Each number is 500 + 50 x the weight over its row's rms, rounded and kept within 0 to 999. Layers, rows and columns count from 0. Numbers have three digits each. The size before them is the row's rms in percent of the matrix's.

# q: layer 5 attention query, 160x160, rms 0.0954, rows 14-18,46-50,78-82,109-114,141-146, columns 80-159
# k: layer 5 attention key, 32x160, rms 0.0889, rows 13-18, columns 80-159
q109 097:508562452425477565547542480508505454565548485524501491451562524454537530501480474516521471511401507553442446487421516545482492555496515458572519583543507532460598478562533400518484464449541511573573575494481483524545498515499541419514592503
q141 119:528532541566414633537525496478443463585489526482554411455548440519513485559506525461430503444553526578572543504500433393492494482424478540475557490493471563530507589550571472504434395448508458470609523413519453482580499487517536560615516488
k13 071:527451497513486513522462549423487531504529467484524529592450382515573503549543494460472502523498531546607531549418447447461515537469570530566564465513578438525526504474502393501482484600448506569631531499405446597477568543491465490466484451
q14 093:479569517448510537442558447535549549529522436501540497475512495517574492454470483533478503485560453483467487488536465499522524532472487496404561472603472506458579629383438500450547570533517478476522517517536474525434515510444449575461478515
q46 079:489424472564451517491463487404436492468500545506519440531524548518568456503539514425503511442431459446437527465602517452475422493519397539544543481588577601404495530539402417489470456489605530411509521475617462541454510534525554532545480481
q78 095:449437473546453537423601516460479549553517479486565484566544478550540501433521576448508489465588458437525513437504546503557477439488470565464479482547517525490540492565555570460472510484539522430509542544523514557557438475564470570503547455
q110 090:415447482443398528490573577520398578499505474560509508579509492513608467501457488558412544485532408498465539499564545431540546508585397468637524528542524556494545490534532500474479486520564564391494491497510479544481514508536479551501501492
q142 104:540421423587536519502533408495530534508564460603493507529393475477463510563533545480416476485594496579496550496476466452525507511498525440414626501564563471426487576522469605463508527487529452482562475531522585552523548502498542587471507522
k14 097:546488486521390499567402492474428527454409537552568450459491475423526508427516507501544416485536547600523537459491461484528452515516536416425546505538498519507500466516523545509531483563544499527478539467469518520483496507532596512477441498
q15 123:477553464430472487494526427380488493472464473456452541574478535490414559499484433497568468549439491410462430489472558516428512537518541541558482465495484403527475416544483506452494524564474526494509571560535521516405473532557399430422478470
q47 084:508487511466543492473519594550467597521454512480432480475506443451494475476623461483575571556612455612540482530501525594525526514496463417594454598601530572397557516491558511533525512512526423506446474476504477550518498478498510472497548513
q79 093:503545448400499512441516450533458503526542580513476512483390550551369551453501438380551455428528498561491543511525513513475500523476408486496527519473538498473451480462472397561479481453491506550433612487574515430481522540455411543516438518
q111 093:564568553487596525511465563504503510461528495538475524470435552556508477397442532431553543380578461533529482441477493472472535510477522458541520512480513526518429489438505449552564500459491431457459492534506456512470525477467526626411404448
q143 095:500494498457636453461425560486578496530481480466475490516472550518465515404461504553579512523436522514488408429468493537465489547608435465556508571422493532493402475412584465517533496460445496565463509603591498517456539468498459468536437524
k15 107:464476570493464466395554519511530543506500547553520480550499577538490550441381537552505502432484431448511500483444482497518503456473528477442500524501540571494446512558479520561616535463474477423343465516545492531598454519411564555475515445
q16 094:447524513517462555524532576477476455467472466406486469486567501533478511574540534450487461454478591513466453579510557531531485561519483521653500478483469434528558416514447479475481439544440475574545487564463501527560445504496496526496515513
q48 118:562482409419486468495567551498534426526431430437432499528547541502527555549505451485527411580528511454535447573520532566493632607476518513450447459500502420477525492464544432470460509467519532492512529482548485405424480535486470426549557512
q80 101:531520474407424469563498419486440460561431507511518464529604503431456560554541424469531355547552557509457439608642477444513537598512494562476533490510479416464560441410467448494451508521481478566533509444550506502512565596502515486459491456
q112 096:480531533457488556566564520508482408452425466412453454515611549577425534472445424466506447469503568433544560581430490503431507528472563499505503385489522414473552470535475498498437491480466453510454463464460521467495501536531526476454516500
q144 091:460600553519559532486534584473479447445538514583471446540601420596417473508483567494490581524518468527503498616442528515433503443573428601542493523391494459466478525539540498493507459520439484565478481559536520487571418464547440488465492528
k16 087:514460618425482575481459476534434508474517544576511543462470494415464444518533551507455465473458547497478464471433442478529509541440449488455558451533486501603472482513481463496525496476519514452618462471500459599531553476403568512512517550
q17 125:491457536561489443474445465525478519492535475548586459450470469461566444524560546529403519439565546505531511432510469503536471509430476471446630577449545593535515556491563479493564460431544477524537492436490496499625537534420586593577531448
q49 081:551487442548511466500499490535480561522556542509601554510416595468531416450473533442464550460487406402474414542465607509466517461413429529547528529448508565553402436485533505443464469511502548492420484399570529503432545437396528493577507476
q81 091:533476532570494487488622531418439567473431464556512485585422591452489439511547522465505557537504428502534405598516599502485537514519495478536527564509453598545424498518551486480451475450429522454343465491528524496462495484445595409471506434
q113 096:449440492534449478476600525528442630598419516577603472492500464486520420442562524547466572510526511536480474557495539496495473502438476453500533633511449628521503565579543539533470480523526494495408479477528463590580492456489569484592465522
q145 095:457491485580398566432558395506419486497507553557513488496522413425517433567598494462403543523577494504498574474490488495494582466456547564474514486545503542514598525595456518531437512518492532501569509420508456418573520469497531490583546470
k17 102:557486504493483536525397568454474552486571511551537529571460521490459453497543564433431554448506582501579499494547481445594451542399458575398579537507459441534540530426488448481447452516467465533541527418365452555437523468468542496539522519
q18 117:500628483327574535491551492464420373533478468432428519531556520468515597545541447493471492596457482499527495503510449493526499533492457469544450501556586497531556473549554475501480466508511475513600578524551486446482465562507423534489570486
q50 104:506554492410518524477506484459456455468497494461494480484601496458481584517567471542450484529460510513472458457473434475504371518488563502525542373484517445460541386470518528561480505506486496564718532479513419537503486457547439467511579400
q82 125:498583495437562504501629504444526412461428450454433482568527443516484605433539381478534448537450412503499468445428488488520452532531526530526450402447501421485463532509540440497432491503458574462511570541517444423452475509487405531412593538
q114 115:527565457339507547418481545425497445558420454458464546507537426450470583468506431556478512537389535500495498486424486447509432547505494464536435422497603469547501452481508512571526511558513597508600572481519441454437517474539425468468606461
q146 106:506523507454495472525475528464507498509380533456460505532528488482497586494508497548566482527478445482447537456480530555482474503572478504539479445490418531549523417528557446504509529446474512474522591533523483486468581502529435440529529515
k18 088:436525645490433492471516480480500502479452379508394563481486529536457537459420451497538512473522503496501425498532448510510551407391657417468525421528458400584465587552462540467509514504489499507511456504488542430493418504506477460364469492